{"norm_eps": 1e-06, "positions": "rope", "rope_base": 10000.0, "init_std_qkv": 0.0464, "lr_head": 0.00671}
Each number is 128 + 24 x the weight over its row's rms, rounded and kept within 0 to 255. Layers, rows and columns count from 0. Numbers have three digits each. The size before them is the row's rms in percent of the matrix's.

# layer 7 MLP up, 512x128, rms 0.23, rows 323-394, columns 64-127
092:152135110179114148131125120110145129130104149090111138148089115114108144096123131097131130134179126145192117135159110108126158127126159121093140124080128112157105142117130138121088145120149146
106:135109149146135137115130131128105163070102170123113138145149111128127097093171182154097116125128076176127148136109120124175099120131143140123134134165143139166120125098144165131141124118183153
107:120142133143138091134118129144135113066130128110144148165129045184149103114134129150126156134122121114124112140129110119140127126130128127158110129143162162184162141143095139126124091166130131
116:106139152102118160084115142139148133124126104125079102121155070125091112174152096104127115147133087113123118104080088097103096118161137125139144127147151108154156089107145158116108124124136100
094:166106106105109134131154144121161105108138097125062113135107167104087116110139129144097166130104102176110164118108152134084059143078117165158101132140154112152133141131141122112143137130141159
091:138136122111141144130134130097161079123128158090146097107111151138168119096124104131150139159145114133080149137151156127131085128114147119181152097143112113127136172166140123119093127149143134
105:105152114132129129100125126121132098160127145123131165108124104210154154143121107129106133095147074131114170135165141137135079169135153106127158166097126116173160140147131106105140118125146160
097:152110061091129131092115104088170091125091131165140131121139073108101121142158162129157141127137142130150126126145132135180134115133123146128086121145089104149145167119118113085143115137109139
098:118151185117179157088157124165124124120157116147142102110118130128118145110142127144131158114151110063151143118127109121135131116111136178113176084094136140151149111145120106115173151129123116
078:148110088102141123117138135146152079119146125143115124130104108121095105124130094124166134150149102162110099130096120157075138096147111132136180087120105096118149112126162132140112150142136120
110:149119122127106132157120166117117100097187109104136113141144135151149155101144134114095131106179186166108129139124117133154136127097156171125146120113148111152136123108136146108087112161116120
091:117152122138155102131128165102110148153132163107134100120127122069149086149209112156096107128136141151128118157119090104126106165122088138145161096091163106107088144103134148126152084129133121
104:095153121135166129117118068164156089120103132170133131133117097118160151145145130122164158113159156131144114107117133076061104136157156162130133137108146125120131157134092102165115131142153128
107:113121085145160122169151175121118133148120133120147139108089118132116144133116116082123101126159160146112097100082122122159142119092072118165157120105135146172119108150140146071110151093155110
100:157159118147152140137120124148163136138120139109091147130093157107093109108130118131158140149125130154131116121129121092095118173119110117133113117094080131203145137106140142141116156119153122
122:169120134161111146118138153125106104172187078118144079145145111082116140099116104143117125122106124136110176117135095140096183124171118131123153103115112120086132144129118164113134096091129125
095:109096093109095104094156110123100127149151103098151198179162124133090120131102134095147162138120100108144129110158148110121082114091101132128106193147131188106121141125154137104156141103123140
079:076129136142164128152139156109095120135125165092125148100146104139144107146140129101192196068112110135134146111117127141087106138093108122126131127098147152112138109153124141152128136164156141
084:138106096114156094106089116119131101120147180166095136120125162140128136150135135131129103113179163112198134111129123118163113128144139115149128091138134132183134145139159141144106178139145121
087:117092087124100143139128135143132151164137168110117105098136117164151101164120129077100142101150119130120138149105133137112116100170143124100097125142177190087104116139128158095139165130104117
097:105110159160080108163133143082138090165145133112136162118071117110115207123126101122128110108072086154124090065125094108127115142088107112119128154095136122100136098104118127146123149154118129
079:137149127103138131130069104138104144106112112145124103130156124159145140140144125132119165096129119171112151128144150128094132136109115139127148127116117145078135165100139152105123100102175114
113:165130128095140153128130124139123164123129163140157143122153128134145132159123164119113163089101148085133179084119129131130107129183142094114128114170126111086161124125113101134123118109062064
099:136136097111156127139082133100093156072142180136122116141104161137128119098139146139124158146139061162172120149110116173123141134113191125155111138146140104110137106096118120166125123157138129
111:092144128083162118143133096141150157151140133103070103143077118152132152141121137107157142124112127064104155119112158154105177143164119098134129072139171161112126160123117113127122116117128108
106:072091123147083096150105133104138160182096114148157116182130111082126086129163161128109111154167130124151135118135103144122151125100129133150121128115146121100158129171142174155099149184109095
106:149102129159118073108123076129133111099112160113124144126108205130123114135120090139147136108161111146107179144099164121103126150149134134099146145178128115101127133090147157097164121116137129
110:110122120136115099143085102173140105083121116157115113125082135177133118159168087165132145145141145143129126095146106136130129150111146108111166152116153116088106111113161076134123138134129120
088:084118128131115119160115174097114130089145118117125134111151120116125162141061127122128149148131146104118157128093079138090124173096123105145151100109135119119162128129101104096067086124138094
110:147117108120107130116112144156115159091116104119141105108153133116141113147096139122094165150126129118115191128165119128128091121102119106145151163172102168154108175133149126120116159129129157
101:116112120123148139085126123129122140148152133153144133134111119169148169146115085129179097130182127099136103069117108096124121124169144104119159126133130110116065121138116118122136074138139115
097:140135134124172154122144106104094129107147109083123082137152122165145109148135150126118154167125121141127125145152112119105092176099111157159135127152135106106104147127145122161132128139103169
108:132181121121132135131099153135070137114142115152148167153125150102152165113093160147112147112135140120125141114101153153137108142110160137081139103083135136158101141135105132117130134061089135
100:176121158112130142130103194150113122157127115129088148136144100128151137099103123119155150137113113100096127157164121114113104105140133134136168166143129104130134121122179148135141159122129161
108:103134122164115146146088160159129140148103099115113155147131137125147120136123114101158135166133172118170088110096116142146112135098105154135143112150126113145090178135132103091115140128114127
101:103099134152108099125136124135130129168146097140150109163107101081145155152132110107132103113127124152092148119131177103107144147132128137127158141135127162151118126092140080127125117142111141
114:102092132143127130153120126137125145171138122117153117115131165193125135115115093093113121156127137131075124140146112162141117135149085108128126118124151076164091124167147148174150156133121121
093:141129107095139126116141118168147136127139109128099146123087127109124181133174137076132124124102148087111116100107133148070145148155134128130122124127098109071104157119134167097127164114105126
095:144111146120111113125114169131119138119161159128125074142116171117121106112145170168124140132107086126150117097110195073093157193152157143149160096108090131109146134123106158125113135116103124
091:137123102137129067127169096135098155130138125145141152176121129127121142088144144140117106122185107165096142126135139127112090133141145137112155112187160126176113159077114125156096137137105088
099:147143137174122101120118118136145131113112113085156160126129148135097170115097178137133098105138140126111145102091125103118125133105112161123146136132109118109185137166130134147148127123149131
092:159133091093119137137190124134141119154162101123125120123192146139107157137103130128093080111115107122127140150145128113094101131128114122083131089147143153127158148128152120138091131169137122
122:121123095144093126104096114139147131140148129113105152127091149123194135150123147129135167141091133136117121142155152097149086131129082134128144188138126147131106146102150124121103084163102110
103:113088118120138135117142168109114160095099142162110123122105121124129112121105114107162136129104157091132090129207108078140160130146212091071083169121126172145129131134119117143163107137102092
107:092145138127140154136120093126129115164151140129148209105117142108113137114146150114143121142144120126110112137108140135163092112139131128127118100146132119104096115107148143113112104090142135
115:139133115106121167150087133150157118150101158130106127119116165134141124118144137136117073094161120151145117128117163112121153086154094151123166120170084130150125136136107133104105131138161073
107:096125088126132137164170138164081131130121141141097116119115119131160163092145125097133113152126109148105150132116138150067171188112161163123089168100108131106141144131127105122148137129079135
086:144134143118142166090145124106106120123136140091134126151160139118112148120115170120113155163128082114134162091096140124114128169089152168122134125112142127167137079143130141130087160128060128
112:133151146127131142136191145110102148146121115140128120102050104138102142131120138144167130188145178122169158134148129118075137084136115164133108115113156179124132118135144143080103155135103140
113:143119144101099134127115136118140096133141117122113140113140138228122110139166148134087114126133128140141116120139056077115103155131111177148167143094129133138099132137163137129129128130115117
095:122142182140143148115141131130108139161124131129120112137110149106135123154128146129103141191108176120152162125167115067104102143138111127118091098127156144129101161133127101126095149091130168
114:072148179124114130144143118136143138125143145117110137124126134140116118128125111134123142114133165153146104152124126079107164118088155181115155093121146162153092148124106121167138118118163129
090:111118118125124152172136105106118119130130115152115147143171101106105109127080121113138155118156122146097137148127141164160169157099110165163100130161100109086095154099118180101150145124136126
104:108165155094130149139105156088164123132181154142093108112103146123135155169140109147095169131164137161107153100115106130154112104119128141147138123152146120112136123122121131141143146129174142
127:168139114128096146111136116153124138107105103138121131158088132087152117080160141132160115116150118088139144138104155143121127158114165116145131173120170138109166128104129114159145130119172115
079:135092119099095107086114163147156117144111143083080124154101155136139110137121127127100133133123140135164155172116152114137143152115149118108101124154119088091130144154108077129124151126120104
119:114120124113117136116120122130118167083122142129134094149141183120109145126142123115123094104125161136095175131080149109085142104137106102159132131118118121070156134160081122140138144108145117
082:139121122165148138114097178106122116189176150122129081129159149097115136138163142098145108147100193093114126149133101126155119138119158130144108132103132101152128145133101142141164126140078109
080:142136143142133117126178157077143133161140115082135119163092142090146106164132154136153128135140128109126185145121092180154145174110115120125160134114102129130106121108114070138146147120113127
104:087125127130135126144125127141117123103143105104125131117147181143151126125116133179099113123099147117129120122173087149189151139153148126142139130132147082162110119146168162161113135176108130
110:121090143140128109101099152104118125129121145120134147104139116143138082144108098169133142148172136141112124108173131149178129130161114127123114151129182090181150108060107115124123091111137112
098:200169125140107108152121147103114119140131120164117134119107143147091107120111132065112159136109107095092148151158174153097148120144163128131129124119128105163123128140133099096142107116110147
111:090131128098133161154144089091126122081103164110090165127116118128117129131119165112098132132144124120119137136109119091076135118116077073141133126163110162124131098117112162138108082110101112
107:141131133152133137126125138101147167150099104114126167148140111142130153156137141096129105122150120137118161126124104119126148122111127143097118130140150151114159084126120123146073167158152147
101:062147183146160144160136112146147161099121138171140125124091122095126121137087098134130110125097152117104143192105156154110105120112110138171133157129115170120118130136118103113117143141133112
105:104112117120122088165137091134074125116145103106083136141101110127128146132178119139159146113131155181115103141074105101113137147173114147103130122131137139131150164138108135109114117136114186
098:159115153128132154096130125135093137138097132119115174097090118083119117161123113157125100093129140111156111160115121133119120143148149119128115159068153143108119132125147086097119124133129143
099:135091147127098136118114186120124136144148133105157136128110113134160065130123160173136097110076098123134131120124153067150125158154152087100117116112116140148164129128169103113117152167158141
081:115063110089151175124091091118105143153159119126135135145117161121122170154135157128152108159127134121122149142128095109181172068111091095122129143095120139119148132121119160134117102113117110
068:123111117179113121151140099140125161158125105121138141134129160164129122105107095105148143119122129140129151131141149145136123119104154137121142106158136123151124139133129111125124119125061131
119:196086126105116119137128146130137126132110124132120098133135155140157143098109118149111179135154157192152092125176127198117098146112108135094097130097140134175144107111119158161110115107136136
083:111054206151109094184119098150153116128148123100125127145103122110128124132089129153112195128170095138179154107145106081155131105164141143155133130116159130136143121107134158132135153151089172
# layer 7 MLP down (transposed), 512x128, rms 0.109, rows 323-393, columns 64-127
097:145124101129137162149126159067153148097116155119146121108145141133123144131160100112152138115156148122160127146133152094117154170136122157171142067122114099143084143142108163114153108152136120
108:109119114119170136080166155141102128100086153142098098124135115090120151121138102106138109099207109101150132118146100143156142117138174119136124115130129098128139125111069126155115123122102100
108:124115136122181127097137067160160094068165098090118094137131091138158125101132130161119121141176131096111143152186149152131104120169139094128104119100148160153156109128110128101142104158095149
115:143137143090147082149151140128117096119095137163107104096131135105105097153152155111109131138145154062141109075169071118106116068163120134127156129140127160129128129124127120139132140149144123
089:130131130147142117124115116157148127124151104165084131116087097138136186117096132174169132130151136085127143117109124152134141137112110145127106148155114106107116130164123124134092102134124117
098:102106109115122108126118128122102153111166096191123121134145146107145150134129065132082192179161091127129139158108132140131144111116141135084130148144138127108129115115107113128115088120122123
108:122161120157125155122139130151132156165097124129105149133144115157149128164167136154134076083128141159118114108155159138151130126141126109100114142070112133131137111094177101114171092181100133
093:144166118163096151175138127114123160118115129123129154120152117115152099106112096112120140132118088114164089112136128137099138115113147058138142156107147139157129089113125112101154106091125115
102:150127123133110174148131150166108166096138095161114144129165131121125127175144100190116144136091114141098126130135119131117146141185147191137149104085116130101122156146122128187114115123147119
075:121166136108176132116140132132124187118111096140110128122122114111163151109139156137140146135155129061148167155106137146148117116125148092097133170157125106166114119094092125152137107101123133
114:117131172154165124094166144188167129136097129162114152114092151120128177141126137091165063141120117128161142127129127103085129142135125139134122123145140120127156149139115124174101134161124125
094:139150119103126154150154127119124147094152151123090110129146147150090090166090071105097121149146107172151104157130094147121096123148183089162122134117100147172168121136098160126117127107098152
105:076140095114098087140109117143130134164152171136121116139143136105106150115129098145120125119081110183161156117145139153126119108104108098074099107109094170122121092132113113159147153095104084
109:124113123192162138140100180123144139094112185111130087089147141143134125127142102124116113165145160134110129108157128137136121111084119115151125130166163139090151123111116105129117112124137120
104:182109142149141153170154145116102094149112133124165154117141131127142108146116098142114149119119179116103150148133117121133114130111099107158171133128145140167120154158062117139132123116135109
127:154145111120098139135138126143171103144180127097145104184108164157123124171156147113091101088135118140145111121112126121100152113153134098131137096170123142103131164118122161114132108123141111
091:097142119128110106118122126117126140155132115132146146110139159082134173151186089158138151101105122131153130123144117117091072146102121139158116156168092164112166131131115124089136080144116161
081:158163163136121145165113110125146126133136152158107144119129083141161141103130127124117118093185095168128113128156102114141101125095098080105116145152111132152147149190139129127091086137159111
079:121130126123130104123134155132121099122101131103136167131172094151134113091136170113094169142140119116111103148122120100139131129097161099126110163197157095114105116136091113135128118148103089
085:143150103105170119110111124130107125115145134114138108098160101135147169124153102167124125067169123167136072144139148197131131123161147117097147167145125176102147135093150124126136131110172148
095:145129178133127159141134110121128162183119139122113158096134113151188102122157128137132146119163129100176106094170130139167116149107135120145117126126124154110122156162156137108169140120169160
073:132076144165101153154154131149130119135129175091151118143131126078124062136121114100124146122101097094137124156121173131175114139141109174174148121111161146155120115157133122159129140139136140
105:077105154105094119144083136119089131124094153118171161129129165118158114113159141155094141133111132123119137126132119125160097167098044104163121141138124144148140154151137126095125100154135124
100:123102125119124115170091143166154127126102100135182116149101123152097127148149119139089137117134115179128156147097141095159127125143177126110149123124154144156143096136077146116115142144143123
112:146125114152164119156130118099139133088105151125090127103123113147069116143115166134137079120122131121103103136140073094121162150142165110166187121120135139115154147148109095137162141170137144
104:139117128137126125121173171079108096177098134128099121105127143120150085122087121171115123159107154168117136114092119126122133147134090160114130124098126145135128129173105195125137163133126145
083:135139133123116118151147095150110152148124132139124122133115126158145131153138091103135124134152133138122116130163097109131139118177112134107141096148141128111118097126123135114132134121127118
112:098146126104170121130142128142125137126154096114138114171152093136152134159100124117139072132145150127116164147129150121137111097144170131102086119151132112131134130108154085096100126117093116
084:129180122133165121081133130165150112148133129087131139077104136128168112137072139176147093176134102167125112112145126116126085102138124129121117135143121116148131156084147122137102166129117148
110:120128120058166095147141132113148123087130153115117128099118113117102106097121158139125153131110110167099135153159130130142127157111095103092155127109143126089111141107132133103154155147103141
101:126119186153094158106115088084128084097113131103166143147125136146122147149129102165154115140139106118104122142149127132132130097162157153074114113107077138108156124138126099117162108153161139
098:106127107104170112145132154143107097118090102100077119109089153118147141125133158144133146101165110147139153173133117125146158168121115108083091121153133172108134131116115121158159106144115120
107:122108114156121123147122107178135152121119134134117127176102152146131110099124121133172134129134138076152101147136127151148138113121178128139107084098147112150114135099109097112094135077076105
093:145132113141098128142138122152117075131115158111134146127129101146162133169133147135126142089134123176124141150132147157134100141078125134143159100112121109134074152097113168145098124094127119
108:114152132127077171114132142110153137122106117079113120079121106145104101104102104144108106106145139116149120134113096153179106181122137121149091143144131130145186112134155142120170104081145152
111:080152090137149108098152110142113098128106081120111121104120062174129146163116123165153122128137134157103181197107125090124135107158098128101142132128124139105128153146150120150110149092125142
103:154104107123129128168117164150133132158128165162164143114120175142107104105136144135107130110103147114077124101114158114097123158148105131207132111113165104117132114137125151127096146120139133
097:101111134128127155139116128144138121137131107175124165120140135133143138120160136152151118111115134118141122155167119098108112183169097152096120159137140120159128078138048158167110143097126156
096:153120123113157124125146076146145115181143136138113164161158106158173146139187147100112097080151111153150146138114121137144133106121121170117083108165122159131125120138112103160133149142154142
088:120106110153151141166108114126104147137114137153114137124114161194092104136125128120155162120167145051114146121101118117114118127136085167143103132147141124107142101166149131104172183144123134
100:144134138121102142161156128139166138131127135118143124153078116121089126093159134117135154123086124103160141110123137132157112137092166202132108163158094157166119095103125104158113144127128077
096:098123126099150129098108129095124119104108110121133090127089101143123106108131134115164138151133095120098141144110173126127093126104126168155113186134131139140105143165150139132100096113130133
116:105122117093111151107098092092159145158113151124134158140108101116102135132142110158133164159139115146105097113114148117054119109137147144097084100142114162084133136120189104097149100088113147
105:141154140157134114121112130175153096127103165121177143146103126158137114116143161137108097120165147113134158111093141114114122156145138100150124153140183130139133134144175124110193150111101121
106:108132121192139148148123086135153109118137098145133105074071081102138142090155169080125145120120151119130134116108077150120080151130160139130139159149166127143106144149161155118117133100135096
106:132152143112143137134129096111145094134110120127105156103114120081140096117164136153110114129130166149127106153126145113133136111138129107144182118186134098085170126141124156161110121198134148
104:142105126135155112159123146142108124147118096150089183130145103160147124126150122131120109137125154122127185131100129153085151117157096135152137108146096162159157109137158148084081114130120166
087:115129125129106092178121103082150159124118158128148125094129137129102155138139106195095123148079145155109108144142145147115124137134123137075115088161159159078152123123156106112145128130142101
110:142148124110124135131137121126161121158116092146108107146082127138154132177122141126168134135141161137147116100119157098098140131114152071114166130130145167149076118143153100114129123109097204
117:113107121116148103151148064073128139118114139139100120105137157146130126162145124126120128152097119155087110112122113123117090130116139114105149157127131115112107079183140106144145152123111103
096:102147091125103111170131101101127133099153129101174130100125120108111111156134128112122117115134150139077119140106121168132176116144123152135147128100127103102107132115101173134128111162172169
111:141167141139141129113128108112108108083122134143097119116133127092094161148102108142179114145109125110131125117132120090144123170164108176129132152175118090125112130166103139180139161156167085
090:133134154123111064103140149130118142145183159126132070091165155131143109148144123120190145090108101136140158125159149103114129159173070096104130141085105145128141161169153110135142125140167115
093:126119113087120095129121122108140115118140099118132104095100105139139106129121103073172149139098139128172123127142147152138119131086116112110130128130124123133114133160195100131176125114114145
109:142120152129153101111152098085128101144126135142126099114123166111100126120122105107154141134123121113117112163175113113101155157154134111162158141119144145140163097151122120138098143114152144
073:120096108118128124119098159145118120121133121099131113082110146139117112195078153101137144079127132103106161109116161137133142123153151151146133129132173139129128146138159156108135159117126133
110:092151136156164137148141095125146125081112179171138101142119161140122136112083128129116101107125129114155151090150108134108127178132121133129145128132164112119121139159130119146129135120130074
070:102115135106125098093140127134110137105125167119160137126132110170172167106133128124129119116118110098147130141114113146132112137090130135078125150157084149114115156096122102132111093110151158
070:095146139134121162104105101163102181106113119133104123141132158125150126114100104133106132168131140163106142089137133146106134126163103145161123134110145132116134105104128105130115095182144112
102:104148146156141133100095094150126105140153139133143107163164144147070127138152115112146129127128112135151155121145135136185127114147141164134117128122162108139130131142082160120089088137098128
114:122078120129134098139128157100137147167099122141118134145120129149149163137124115110103151088148167125203090106136133142170102148148124091113161112119126129163124142104110138119130093085136130
097:138154132177125117101157148134103136120162144183112112123133131118130160120081151115106157109154131113124141143116172136123154123131108123110071143114079127140121147127149089141168098087141102
108:136152138143101109127121148109111115120136142104130152106119138104131092158131136136084128154151109126174119187120099139116191146116111143166128150150161197123112097141106118144096127107121105
098:141133109123122095172132115110129123132118141138137141144133116113103135084085142148096108148115129106148126125141135141102130093100108147110088150152153180139087129118132126148138101159148093
105:109093151116147108169122119087084141114123115120118157154131173118143147127076183109122130119107137143142097130070127162113116126158093149153119133103111160106135169128155078126063088104114112
101:103134117102166151119134137102111131122134119123095096142080149137117132138108089146121110080109128132140171168133119140140101135119141142116146128088134118156146118169136130136109107119106146
094:131091157139177167142107111142129127132127135139134160135131148122102110122129127147116054117146130095133117165120120140100080123095156144154135159152155103164162155150158106105126087119090088
101:111137119131113138119150177115082128117145153155145104125125104129129142156086150102115123072122101109141127203133121146123161163165170159173124123142115151119182132121132139089101116150154170
070:129142109134098148134143137159154121120120138103159134148125149106119098171098090118092143117120110130122150122120175084108130129144115151133141114119163147164109112169148130125134150169111142
084:137159138119124117146140119122143121129148175115132107138155078137134145169166165153132114123131118128118134129135113135116140132133113138077123125113104148129110107109126153127099110098160119
118:185108140112112116133159141114153136092130151075122155137121159122121170045101124099104133134141128170105090111112105131128113137151142138191106106118105150144146095097118149095110111120125091
# layer 7 MLP gate, 512x128, rms 0.222, rows 324-394, columns 64-127
112:091115167115108127136127104125132130112150198090128174123146130163117096123156158125159136104129126104104093198145126091135101148149115135089119140145156170140139122116130087111083108150168149
107:141140123130135122111150121157111119122130120070114134122161106133165105114115121109132104151094164102133103159149154148140125123163088145120116137145163171114119107167110197104120118124143180
109:113149145123152117090130165162122141090147102171108115144113087120111135134143119175135185141180111106096098106170127122140099110112086128145121097113118143125132085134121162145110114105136149
091:138146100159162158151116087111145092137153118108128109136125090155132161061124143159136085129118095111140126138181096179141131148145129113123116160109098117165124105135094117156108156134120145
092:098133118133171149129138130143157116116133130125128112112095141072140133119113150089132118094155177165121139112127162123121074139144095089125147085117142115163130190137127124133070166130148094
109:124133166166085140133131091138102095122164123116112155144152144120097102105111132138126136141095137124093125122129113187111150121135056156147126132148150150145116150112129141081090145077169101
095:058118126156124097160136177121170112077149118119124129117185103098112164139121114125125125119143166147140060103151108127118126124128097123142111096148118115112129130126126131131138104129139115
104:109107098127154124126102127121079128120133079060140111155126116123139124162124173143158109146128149134175108118100107119107120144130169104122138117092158085186108064124112099132131130164130115
081:125117103118123134089121150143143131130126118119130133124121090125099197131151114122087140099145134105154159163120155105197143153126169157124108119158116114141107119091110141114098119128150147
121:148150137120137136154133183185128111137124173136134116114154105127165117116156101152104081130082153099126109176154114115105122109126182147102092138127122129162135091137191103164112148166109119
095:105150130100156162090118136101066142105126144141126107146131101109119145122141121156126112090136148087044155146133113165105135154140080129135165146128089132132134146113098128147120116114099133
101:116102117089113125086159146164124125142169114100097156124149155105108131129123171156161144122125134165095087188149143150114153092162132152105122169129091118107146066091134141140105160136132140
106:150112130117082102077137120118077098119093131102117153089115088118148162077133127127181136139144076141179138171174137122134134134134117128119140107115105117115123141158102148125114141138106132
100:123140119132100113113082132144157161147118132160101156119110145096122135128132143123127128128160145144104133130145134045112141158110144106088088167122127170131165117165116122135154142109103099
114:137177144141131125122134137110115096137197129093142100181083118125085152129103187112149128133106126147133167101116173142116172154140119149127120101113116119125125159102125153131085119129149125
097:129102156121143165120146105176149162143151096105138123121128126124123079151145123142155151124109087133119101127127136139177123121157167120086118131130138145149157106124142156081139122151171132
075:126104190142113107112100095089133123131127137164086130117124117140138115084137148112098113126132145145117167170135156135135146153098171109108115151136164166179140168090098123127105137130143098
081:134139136081106083127135176133101112124118193134161121097123099136155109068119144132142101134136144107095167128127133111102113134128139107108094135180144097141123167154103115097139135108103108
076:101170112098176095108089108117168114100110102137130136130116126111110166123167143121147147123150096145085063146123109148130162130141105108138125149136115163108108157060160135110115087089179098
095:109156109135054067147150125148128139093154131161119142128118143103128126126111089099156106084130118108081120119098117150111145099102148094095118137117126146159123153123112142153123147157186140
073:095183083109154144103069086110118108102093086154154169133130157152116146102155135110085155160149163169135131082129127123122148077145158142135135103141123115122146113109124164103105113121104135
112:096124153131138099150103103098120138097151155183112109111175086145123136150084120155100102106084126150109127105141076124119175172152176155118106117095155138117118140089144150168100138113120123
103:133100122097169143147145109132133137095139189148104111096109099128135117149147170139088080072119126056126096110111127136133138131086140145117138105134105100157096129151062124107153126093117118
109:121126126115086149142113113114150104107181139155103125136111089082145117133148144137138127127118145144123155098122159169120160105133160175096086149130121169132085131152143159101140154126164175
098:150115111147142151112134118080108164071121144127123172139137120122115166162134143100072150131113104116110144157115129101190114109096120130107130127157147139153102139114138125139166121098099170
100:122187140124137137153155191102120132117134117147130140120148048109155116122167111105129146161081085084131126122146072098130117095129149151137136138100136144163121127119113093162083149145152161
114:137125095103143112120135133179129157156116139128117095136095107130190179124145158081098148071128116101101116099157108163144144153104110083114151109129095093101108154149136160155138126150104113
092:092112121152100135137119141141122100091119171164106135123134123128113159128116120138122147113115146093144182100109102149143144142114116123127140155129099097115142148187102148143117168110126104
107:138125139076126143132139121144192113104125103105133140148146114106132133118158153102115171130108129128171157137166095091138139153099146107130139145103113113165148120133185113124099089190127109
109:139122173130150133139117102082147080122148141157139142135090135124108147125141077129122108127105114103088112126142117144129130121178111155101099143126089127080107069089158127120162136132137138
092:112154143130136131084099152128147086147087090053149102159112086145139094117119105135130109156145134127134141114119127121153102106150120109137164151145183137102161108135172128140067100118139122
103:124167193126140146105123159122118088147190140173145174121150112155100151128154140141125150124112126129092135135109090130114105115147158104141148091107127141119163073154142086174099103112077132
097:114113118104152161119184133086152151090089132104092144137129125155159165113153105153114115120151139142106141133132138183158133126161142118102127128119128159136116126150132114102141097148093181
100:086127121133123157099103139133115109159155110140136119134162087148155133166153136124131131140098154150104083131096112126135138108134155145059100142142133127118128147173131111140081067135152141
108:113129098110121148128134143166089164117180103095127136124205108117085166142122190117110141121104121139084114086141088133105152099129139132137157117148126141161160152141180136114110100129102144
103:134161113158136085105118106105170101137087109103119147179149098097103155143117157124130152118133109091134156113132138109139116120161128173115166143135105102144165131112127117046125126095127124
101:132125186150071173149107136139113078128148117138136109133161116122190148135109132163099147156176130134142113114141129113105141152127123125146135106120170127156160082153120119139105142108116121
098:126135137135112125127090104098127113136113094145139078186139106143123166091116138099086083121170120105136161168096122166147141115157115140112134089108144114100120191145123176126158185124160117
093:120115117107169133090116117140136151171187121131121140104102127133180135130107111143138162127112115114122130104135087102131129142120106078149113113114164200157133140108119103136130169143130108
105:122098157088132112071109099151183151123116122118102141093128131143104162170096131150090119125116151146125143119138124066103123103146135082164095159091113147127165138161125182107111087092123107
097:173135120107140128133155139147092150109138106096163118184157145127095141101132182136151111090140133108152153146107145132117084131107136110153176112145137114140142152133183119156102122137108125
118:123122142139107152129153130081147146126120120094115089114122125182150118163113133120082145114122139079092115127162149133079137134167160126144128170092117124105138142137165120100106110146098086
114:125100136115120120137145098174122067137152142106107126140136075135102119150108171162153125111145133133148161150115152161117138188167144094095135109140166161116106137157146152144140118075150116
115:110147098157095162171149142078103112125128125144114143092114097123106128114190139103101131109145124060105155173094148142154132122176123146132150117118103089132109150088152129102096121111151098
101:190140122135143148145163113122157152124140179130107103142082112108142132105106129155160161148151107139158113145150155101141172122140113141111115118138119101099158130119107129112112169084128117
104:161102169116117152076114112120152132142139122144153096099134150131114089162142171106133139107156135123146110113163122090148144121097098122089165111123123140135118168128160147166145113171142093
086:126124133128146130061104112120164146124140106161153077138147090197114122108110140091123121154135140120119154164125142130108193092148110124142118130114109136143096115108118129155128041129117085
108:103111112141090087148100146125145140107141127138137122135113126080142129107145124105100141086150111147177089118171134141096168116125123124112151132140134099102146183145117091132084091149137140
108:142135145109163116123129116125121127147112134130127098097116130119127154140136119139127123124135131098153119113129117126117098150125102173098147094160115157075115094161098142120094178158086109
099:145135165126129076135161139123109147098143117141107141176134158123159125165147115121120096127176120086129126150119138134153137130101137100122120129114146122176146136123134099109126177119148134
108:157127117134148156139107084096141126146180117088148098168108067150148155159138123147115108121130117126085150133124167159127160070143141106100137116115142124150092114135132144135135172104140157
096:130139122110126136105124102100118140059150138137135146130147140119124078123152140175143153132170098147114135147103112126136180138124137110089125115126123101141117091134129133156111132159125145
095:148134090071063114147113158136093141138127149114147140144142102175103096135177103083154134108134126077115111121176117144139155134143120080115122185100145093166123126156167092130116116141110142
115:127117128144153086104157129134152108129222138129130143171097172109121143121106110143156141154127122114131150114155163107122162171145125152150116156102165126139147065103137111157172102118157129
075:134144128137078128139113167121132146161124163107120139136180140151127101081112115131105124175100125089163117124131116135112118119066156113103070152158118113153072109107099123135122112140093126
109:157132116161128168132150095122159116161127177100077123134161106091132140135158172104113124159145124097142167119084131131151118129137176129132096138148156121128077148163144161118168141141131145
076:107163116145154142102181158124155142110143095138171114116124124163154125105156167100112137160118135112187118122160168127160106100131108150154135119130139143114165161093175131081089140152169104
084:130086120097129106133154161103147095117122146112099136120139109102093112105151165146129095123073141090136098122114113100162114140121157104087129093121113087145128122140124112152124146098085086
103:135123127112133107128152107115128158158104115151150119134137094165115150132071125119128114111112127145098116092148098090123157120114096153160152142129142164111104138092137133100110116110168135
113:158095109040159112087131143113121129105140113148112130170088125096097142110155135138152123120109133114125114107142144126122132139150096096131134147125087139153073180135144103134142126102132159
095:152140112127129114132096165119157154110137137118122110105134114124139144107128125155079116138120146147140062144116139113130118133121141130161141134112162095159132086142153135109109100116152131
110:148109149131116152124137146144117114103149140113095163154121143122157137144197132144109132149133119087146155141124142140109115118109067110105142094137143138124144088091126118161117113107118077
105:119110135098123110128120117118129121146147138165164154123163111118146130148166137137122131144159140085137128103167142124161170151136124097095130105095134125116194116142140108058132118135158166
099:126105135108137137126073162131138115170156146122107140119166108140065131107127129097113127155145092108107119133089125093131164090147109090129092174124132140116085096146093112162120094121133157
103:078140146102121147111153152112128149136156115160124144122153133106128130127148098111126149120099131126129082144130143157102148143138158124101120152093124156109084124133138149069083111088136140
101:103105167135121126084123096110116122147086166146165125109146096102095140150125131115130107145134139107090089134099123130100113149120094126143119155118139132106134168135194114109130117111137130
100:143126125152105118136170135093123124122117125141114174080099113115100128148128157101051144162123118093176146153173139150156159115129135134118129080119114133102103138137159164111157131127125112
075:139096157172099102146112107115095104139117136127102100148124155134109136038152154143192117173119119104138135137122078178122146132108149131156134170155108117104154126080140160149146129121112123
063:102118100153109147112121120122104123140101152165117091157114167125069115106089141122153105147147132161166131124094172153111106134116075128189125123135150120116092110111129120168157131129116106
118:114162177145142124100136145117091130159163105128122119143114131091079116156203110151134121116122102130110141133109114114135151082173144143124143134116101111118125149162145127149121154135124156
076:144199125125145101145112155136176081114105143109125114159136144076115129089137106150126124128114190141093091147147135143122127130115107137094114116127089121102130148093091133102124062089138085